Weights of a small transformer language model.
Size: 16 layers, width 96, 3 heads of 32 (1 for keys and values), vocabulary 1024, 1.77M parameters.
Architecture: RMSNorm before each block, rotary positions, no biases in attention or MLP, untied embeddings.
Each number is 500 + 50 x the weight over its row's rms, rounded and kept within 0 to 999. Layers, rows and columns count from 0. Numbers have three digits each. The size before them is the row's rms in percent of the matrix's.

# layer 11 MLP down, 96x384, rms 0.232, rows 0-67, columns 0-95
101:469509495504511538438578480520437467501525531418464493530526517476489548548520535491527387520576493543577512593619514445516391560536466552446547480517359517507580547491527476489511546503475555518526539544473553520449578439570511431460490469464479521471553484467528500565526480506451502527
104:455425514437542439515495377474526449479460524517388529521416569462420404429551550515460555491435439448476446560465529505482436455471552578539421405371448494506509495532560511514453462435454464489445537452437463449536479492503488521532493482449516570512500564518513521467505419438617426544
103:488517501362528534450511517503518465480507501510620431463558519453428494540489571509559443481448537497446433548579516537515536455535592410491563461479503452577508423431499482539516343572467530557477573580474446360542506408501535521514545499482494461463525493634608474423526514532547480533
118:514461464505541459520524404570512430467527561487488546409546562561585474519476488455479507525561423453483510538476493552480535608467498504516500448500474409635441547525431447453512507505458487415500577454459482455486531558517447526444538424531529602490505478589531550435526543528500471448
113:457480471459524555529465518521494455572521480565479482499534537499537458549517470462539432555506431404473398561515567507471469534588455414440540439515377507490428510464453492501435495495523455506503488521470472565432500483599481585483403437460446579443448535441569493544490636492461475469
100:465455603534420404445534472428483421539514509507459545502559467421464463504539474547463433533432482496460492479464432528601406457509494500445491519550460530421517545572502500534484507516510506559521554573483612511508538508629554409597566450527444459483511427490541465445531491493461493548
094:480445509499469568630527513557567462531456521586555461481459482497593468452456562489368535415475515431401462575466505484540469516443471503556522551564426507490447483465490500530514488513595461548579585489511515437526495481458430535445474479475534527508468578549504590547517528486476616457
102:456503483520555538484426420495488505437560501572522533477413486528520503551446546414454541525458437504496482526541487476483610528468532480459458464435505496510536558473505525428510614512445597549488524503528481417479502399462406573482443409428412502492485555457521526542491510456535463480
115:524508524478479481481608517486560456628479486516499335494534530515453471522528544472514504554526466464544461444513433606560566566504432545563496438519453454500607438521541411474502432536415500538491575480496464521457487550531509472544487449508622551637534552512532538480542466449452552456
097:476550596447493464493403453472500536427513445426498458535497577601437441405503483457465442529590501504487539558500545511509561502558518460485499438488407484432384419574485540540557567418570534575477455485514516520551427581548428533484426540513488473449491556520537408563515567533495498521
095:501466557539570494477569532489527490565450385532538455456436435490511566535439492575524532492477459462565494392524398487530450460534436517546549511567519480475547532465562524518481447554463500534463436545490513530528450570391495477542460484439491545501486460495516485417504523470386492494
098:440506455458493480521505492533464544438516454452549584532471532476533561464543523491538474508499463517576508537415518523478504579580481566485515533448502442463416512532517495519532534445590511553560430419531490564570429584492494526508523511521557548612609483531525518548484470560562539481
101:507658554533536510399506475475597468496510510462384491561511478506478522494531417584568497496517483546530445516488464513470456568504475516434528557530460483410508356470522483464517501417547547475504537538492505513455479472496474397520493513504484473432483516461480479413488505493415438402
100:515524494535483566500499551553570549540494533537534485511524460451551562539445514570526506479528543484511454435400539509550509535554475514506508538506510485523612611485497506566488462546533494521511574497524476486466511429546554606462507495522540540441501523578557529601460509529465573537
096:480508587475555550389545542467520504513561409543533526550474443552493435547658510444456626522500438398491468488503427556555402502474512595525542524527570493447627511563547441594496508496462476452497532515550538575499565494583560539476581567499466610478473570487505581492619461555505503455
115:637531476554539413525465558497502445514471535518527597588501561568492579481530447583505542475477527449560611543470456554451512539495546496474513522460522555470490480492439505521430502427501526508521484550534521413535544473528475509520532519599538579443517544541555530478499472439530521521
098:484532402450459546432533480549600469489587515508445405503515481526535544505447424534431478455474571529465545386493407437569500518560430545489493508428564535387555496499455455550543511563444424417456470460465402507480549415531451463523501452500452476471418436468505478611453455540507471545
101:459571495485488438465476434524583545461434465517513373437487516574469576544526417463543464590515470456489600529473491500548486455554500478464506509467564521555489482522439518573462583477519475459413453381473486475541542453499512498402564598576501519461408521533502611558435463515468533422
102:453468462468552416470504457469451566557492560505529571490518579432492450451488454479467451506489438584469482482511528496425507494551543520507573488556499482531507572549577433561516532493469435518478526457524483469483507337539408429489475468438476521491509457531480457488488509580463442454
093:448455445468448481525556490545469444530375512496572445505454487428491431446434490578490442547494459489563485433515595550536496477516500466606530408487598501462456457467495523463533460556543621528583439543421545454497445487452527536435511451533465603453579443498540505552462506522534531504
104:530457449531471466516495493537534401487486478576456536510501505423411478411495571536426463481474577495453534578444442574555443424529486541445367476456436533516528457479425504439495518512458425526454548379490498479565417504470465385593484488455469540477431458593452543511505559470560503470
099:496449385442461525463484532539597470429472527384420428471502480547476560542514547444423453494475494590422518537486472445511488529501376560522490504528478552528519485537548515592507516464439557536561434528555479574556449547459495430474494432499456506528489509441513474472478461537481465521
097:518429540605646489499455473482520454442563510476466466459476493515476546473466565538547494532461523520418495395459485458521573477562517513476549503542456490466456484482533553507409546470641373517475530478516510463511550460553551353480579489516434499509586598433529573395531590502520508450
097:604569515454493521519497506469529496549513540454380461441522461530521452549407509503470381557470422510494487467470423544441464501414420551391519481506525475506402543528427510546459423493443485531520544466472466532556428547590589492429535468514522578436430547439442569563530449534585519406
105:477488492455480562525455490465482546406484549470537546564456389484445526501487452489518477534548533411477571579364519424406495469518461552486482509468465515519479516573460487453470508454569519531470417443448529561522535563541487500387514535601548535442527536478462468624500463515476458411
092:504519487568511515531462451443494595522529529537506482525536550514480504587484415484553615452535497476442510467529477458549545589470459498569473478541523481475419547643424521493468554441493479634562499499432441452557513491508465481500484539552560476630470513436523473526397522546509498318
102:547499521404566526387600482504541525624479583569501520448453530539508412447513539513487524460420501475533474511486587488458536571482438445524535485447530579544554611578498424531487545466505471517539421588445466505450494526508527594498488496503500434474496570509500601452515496578469535547
105:467507501557495530526420582476479511464535478484499527402465499517517519439505525517495572503456504443528511532618488499419444512483536494535525488384558456481421520472480521456501487480538524449525474490578483421610513454433492520471465549526536422438542550501412558530555549505461525468
094:461547570502534507552445438526507475504503503436499485421479515568570422504495518458490544416443477483490492507502427526486499499533455556509555491509581474468461467524550460596454428506504527514477515486524475456530483461531447469482433475560566469489530522559443531476520500460503491607
092:645462566559481573496471467507457546514471517549528501516436459437489576453536528589496492503494495499489433497602550507507508487578464434459554517533548535431488453503493458438450479509534548528485461518492481522465494491522573452447479450582547528571468490493566549361553550579505559434
097:357631530544443495536488425427420482485487406511490462487525485441534456475556374486532408495459533470574607453421521490487503428507530492606554503439478475486531522486505547361534460517524568510488508493562448562559582581441561521549493520501483479451520470463449537551508506458515444512
092:450562531560437575503534512484426470506612554458426474495423540530435457522452582473396461523458450546441504489427449518486462454441363532504375524411508569526450351488495503451528421476416394528560487563512445501484514567527529514465528512448510475558499520497558422456473474484498528459
094:516494462376492514519506537537436474450488480542496542527466515478496517478558465596431578517539488487503476494471446488480493471534476486543587476457524517493493439493481520545440486495585517420539476498567447526442454439519478480509433510422514544522613537510527545515503505598540401520
097:499464449510587591456540457399461558466479600464486591475526484572509542519470583504418564493496522527458511474547442522545461463428518488565543553490514502568437488456526532548415528506517506516477517577507535507529439529534587482545523501404390610521569407576525489414506464595474478485
102:502556433538584507525495514468559455544503536550408438458447485548539443473516453394433494563475516502595540535479474475485584578507501525475561484468464604499500573540475595528498469534350554475495513564529417550568436474565489524530484519554501563503529554487529504467429479453518485458
102:503479489424548439440586498571466452474588548508507533663590505512582515384517515546467581489611491458549505425532496529583551519529465523517564555490471526495575482502396454590485489458463495496464491458427455545509493501562447486474517501495372413544601405563482471506586545540508500526
089:447560516499556494519490530554528487490556541554539438576463440511523498530525554407436543479506549511526484561494648550473507468546551429542466564522582557460533439485448500556554530392517390461551472433491472472426454487464469465562476422584483543533475470561422550473644549473468559465
102:440537520550486509406361493439552594486564474393456430474614513539477630477472463416538450490535521517471413450457458534498516499491575504418564387437463455488523536477397532511442487492532484496521490540455429549474471470493566456387393427457457498424487481472518456493479409431525423460
103:418534570503510535567544408464451425543589581538489542476502504404560530525475434597461475513447509458490445512584574572542453554521494527423486576578536562576436541464543466563422454568486635526499449521548444509468626494518513570429522548402410440486528562491529595504535571502464560450
096:492569520460482431550464591469564560518487465420550385459532517495465543425527484527487496496583528663535468520441473573522524554493452505547493497448494515508491497507428559461558583472447516448465474481447452425502516511414501471502542451514482521480600441525396550625547435487503480560
099:514483490492469493465474554511463572476562463509492557516478463460472547416509562466606499574628451492394470460501560424527502527550525537456428530484545417527486476525618574503433493641474458457538445499493571576404528462520565479514507635521499527498543494460661413446409486598545566450
092:528488448550462513532552488434582547525458539473568471428442476487446475580528489466572526527491588533509436458480403493436557436460347504551479435504468543547519425590457456575514481529513523549476464431456580515450539515482506453484509506545479541519525485524517445617521486446431490502
110:634450587409498544490417528505445507473525432404533511493540443455525595533511497481488515344496587555479481475468476506469492468550514540468436495528412528469490538479486469400503584585495454504473579521499509552497396443599506504387501430452483578537432568435429438557469500492580512458
097:539454495476517584501493507520475494436473518444553517482463513526427539449478521479544491519544462428548477569517483582378477458515513466507442500473536586555536362468402564465451462413577442519467447400426466447533473495478460526492471413451531498523428487482382485451514494541520508405
105:496482428500535476594556503419502492519471483512545453472552461580501461432490512503477555404508472468528527532493548442460502450519530502553542464563510497569556502500492498525519569517416479547535547523564489466588484562463480492517541521484588525492511506557483527478463570580575520537
110:543572485479453578417597561488505526456417401553483500570521476463542485523493502517493560473621367369566510540481374477460572513517573491434515489423488479502467451523453525480573517528477501414534456517461517528539478509498410582453497402465507512554462505539594556481470477505500486428
103:534485546549512524435461501520487499483457524448503523594475480523593576439423434444498433452550447584487564568438465505588426558489454451449467533478484585510511527513494655521586423515512438454577418525517484491545483459550501488496545415522501502459471497535495448544519497459530505553
099:413578427480515479580498499462467588507490563429472563586475425523585580424514521501480524556540494549584541529471536437526450473429564420462536465499573502465380428378485481470498367514491571515442464521457491504572517420432431523544569505506544435493497469472422535488578470537603497531
102:496604484436537530516522489573507427450501524431506413527453523457517521433535610435434495549445505525567489416487461508433457490421420507526529446527490489483531437538454443528531549518582588398421522506479496481419517480475474454528480544492524458528398511515437434516573433484486557496
098:403604485533627421514492505487430465570539519414506582554497567463578480576499462462581564549485390524530419536490514490519561496487473552558539491474555550480536490592435547557560496560540409560574533449495514435495458535529458470454403398492467475476469545507558518575496592505495492497
102:519546584526412522553431481502552438487523453513620530407527513495501434520553512533425520480491553434591536592545456387543413524430416408455501566590494484468478456463566455507586577553503470624516477504600524541549527466504458465496451499550528465427474458485575479589509464525552625496
099:480563499531566483527513428497453560482477430510471465579482451549387582461504407478482466498496538466485479528603606466571553467667573504519523429556487430512436510503446452484476528490483498505470385467399544560503472560525528559471530491459486436505534518487551583559495478546438483454
102:493472457480452523512487535448546489486477521437525508433531494462525445624506526456512560575547473564543506488528520510501484394575453452489461494485432489540545505574503464475593586441643540529442557530441543455525492525529516503557402414514493512486579443466475455445518561551446450499
096:453565415477477531453514529533467490570462453508446524547449538358538548505496522414469474456463481505500527494511452497475509498468521643454497468563527505512660446561452547534486485564497456481507592471543561380457484573521545489524501455517454442498507554561470551541450517455521538546
098:562517454509593469422561564451496425481476438437527521495528504461530519517583510364479466510474506536489528445561454522459456507452527506495519487496489366439451484522505488540473516574423475452529516473540532476429436418541483522520473519560424484500573504527478531455587390452427497451
096:519607561522493493535566483557497518443448571452558520403493556401434494535443464551556478520474625593444461524512554534529546475501515454585522551525407553594486477530551540513472482524465524532563457513507476541528535492428548537516419446553597596459473499566552528574567465578557514511
102:516503502489480542561470516492531490502475522494477445515518512498592487455474492563560551449555456466517585554354541462394520471494408584455554528497408459498553448482423439384479436344593439522503544506438554526487613502511465555486476537573552478456512537480493486437495480543613516361
113:470633471516518430447566504490434465587489472562502509416497491504541510506539477488487617578493574504441582551541525558589429485533506549472484485540420501491583504518457477406432446522477409481581555486567502508574571545442505472501540526516533590455490486594571559449528587479477536514
093:531442471524479471502503451531471506568519441440523538557442545459538413455471481516499438534408452558454466656429519456470438540574482553514468515510428461480451492440478585474436559539453470602566463440562518535512483503494450544410414627474498466390477498516494455501459450466558550508
094:501490562559541338440383498577463544556437487501422508467614512542553573431567479544397529553456462531502453446438500448529558485446500458528525558489624442454529554534489532505514522571454469554526461528494607511522574599498479529494477488498502532460496520488524493484409467512530475518
097:452482445504527501564509458505485520508479478505530432463436468527471508448569471523499478456570477460541521443440533490550451494517601650492453472554486527522554468585482504550448549527545439602357570528527492475548480527489480497513589469576592589556555464396499533493440394484468463447
115:445530431517500460569467442542496441472501475502506446532454469544436439562546486563560575553474444500440489568451533602503480527457485416593443591600491462568447332497537470493472407467436522459446487450538444488577570419464469413416479468562455554459514526509561401517518485493478486478
098:495488575486570468513461472573508467541499518499506515531411409441461482552509415488522501388473537397371467532475509523418485597602555468459523432443507486532519434543502483430451426520487522435528550499505516428479477498404512467523583515589466511491523476513555421572494427446543461540
101:489502493533517462502621538504573533489512489474456484600503535449495567506499477499494529517430491410532547545519555482488456410544468468548508462558470482544496485492487464510525506483394467454558428577459510467447540426452531472456418378498521553542567531548554489465554465546530505557
102:493529470501458464462520554545510430535453544494440424506463390624461471548557599443534530495491564567534429488467446443459507532477589479490459469528487533517528485519468528488510579564470443517438475424467477465493470544482458501491462577523468463443444471478487564478469473493620497442
115:449463440520537616478478423423493515490565470454546469579395541429504437477460576526461467386382608512510504485506485486456387429539508503433521483433535503497517512432386485476445492568504446361540483521524511521392472424540535468521461492453534459437518518552417476500471484497469566525
089:534481487525553453569393468491513539555451493467494520490540508495518494507543532548402508508518527508476539504455450503619428466397590464470522549518455453530432527499407549516483499460456386490549466425497582403512467520426465517426531468535600449602416469487519452396544525481442485444
100:501530452406554508543553479485550478514479489484486451523486473506520495474588502473567541514491461556478497514465564494411510441464586558427441555474521459608489582409461516515537559503481449445482522509549587430448543494532483558454450504414469494483532505543462454585396458433490432483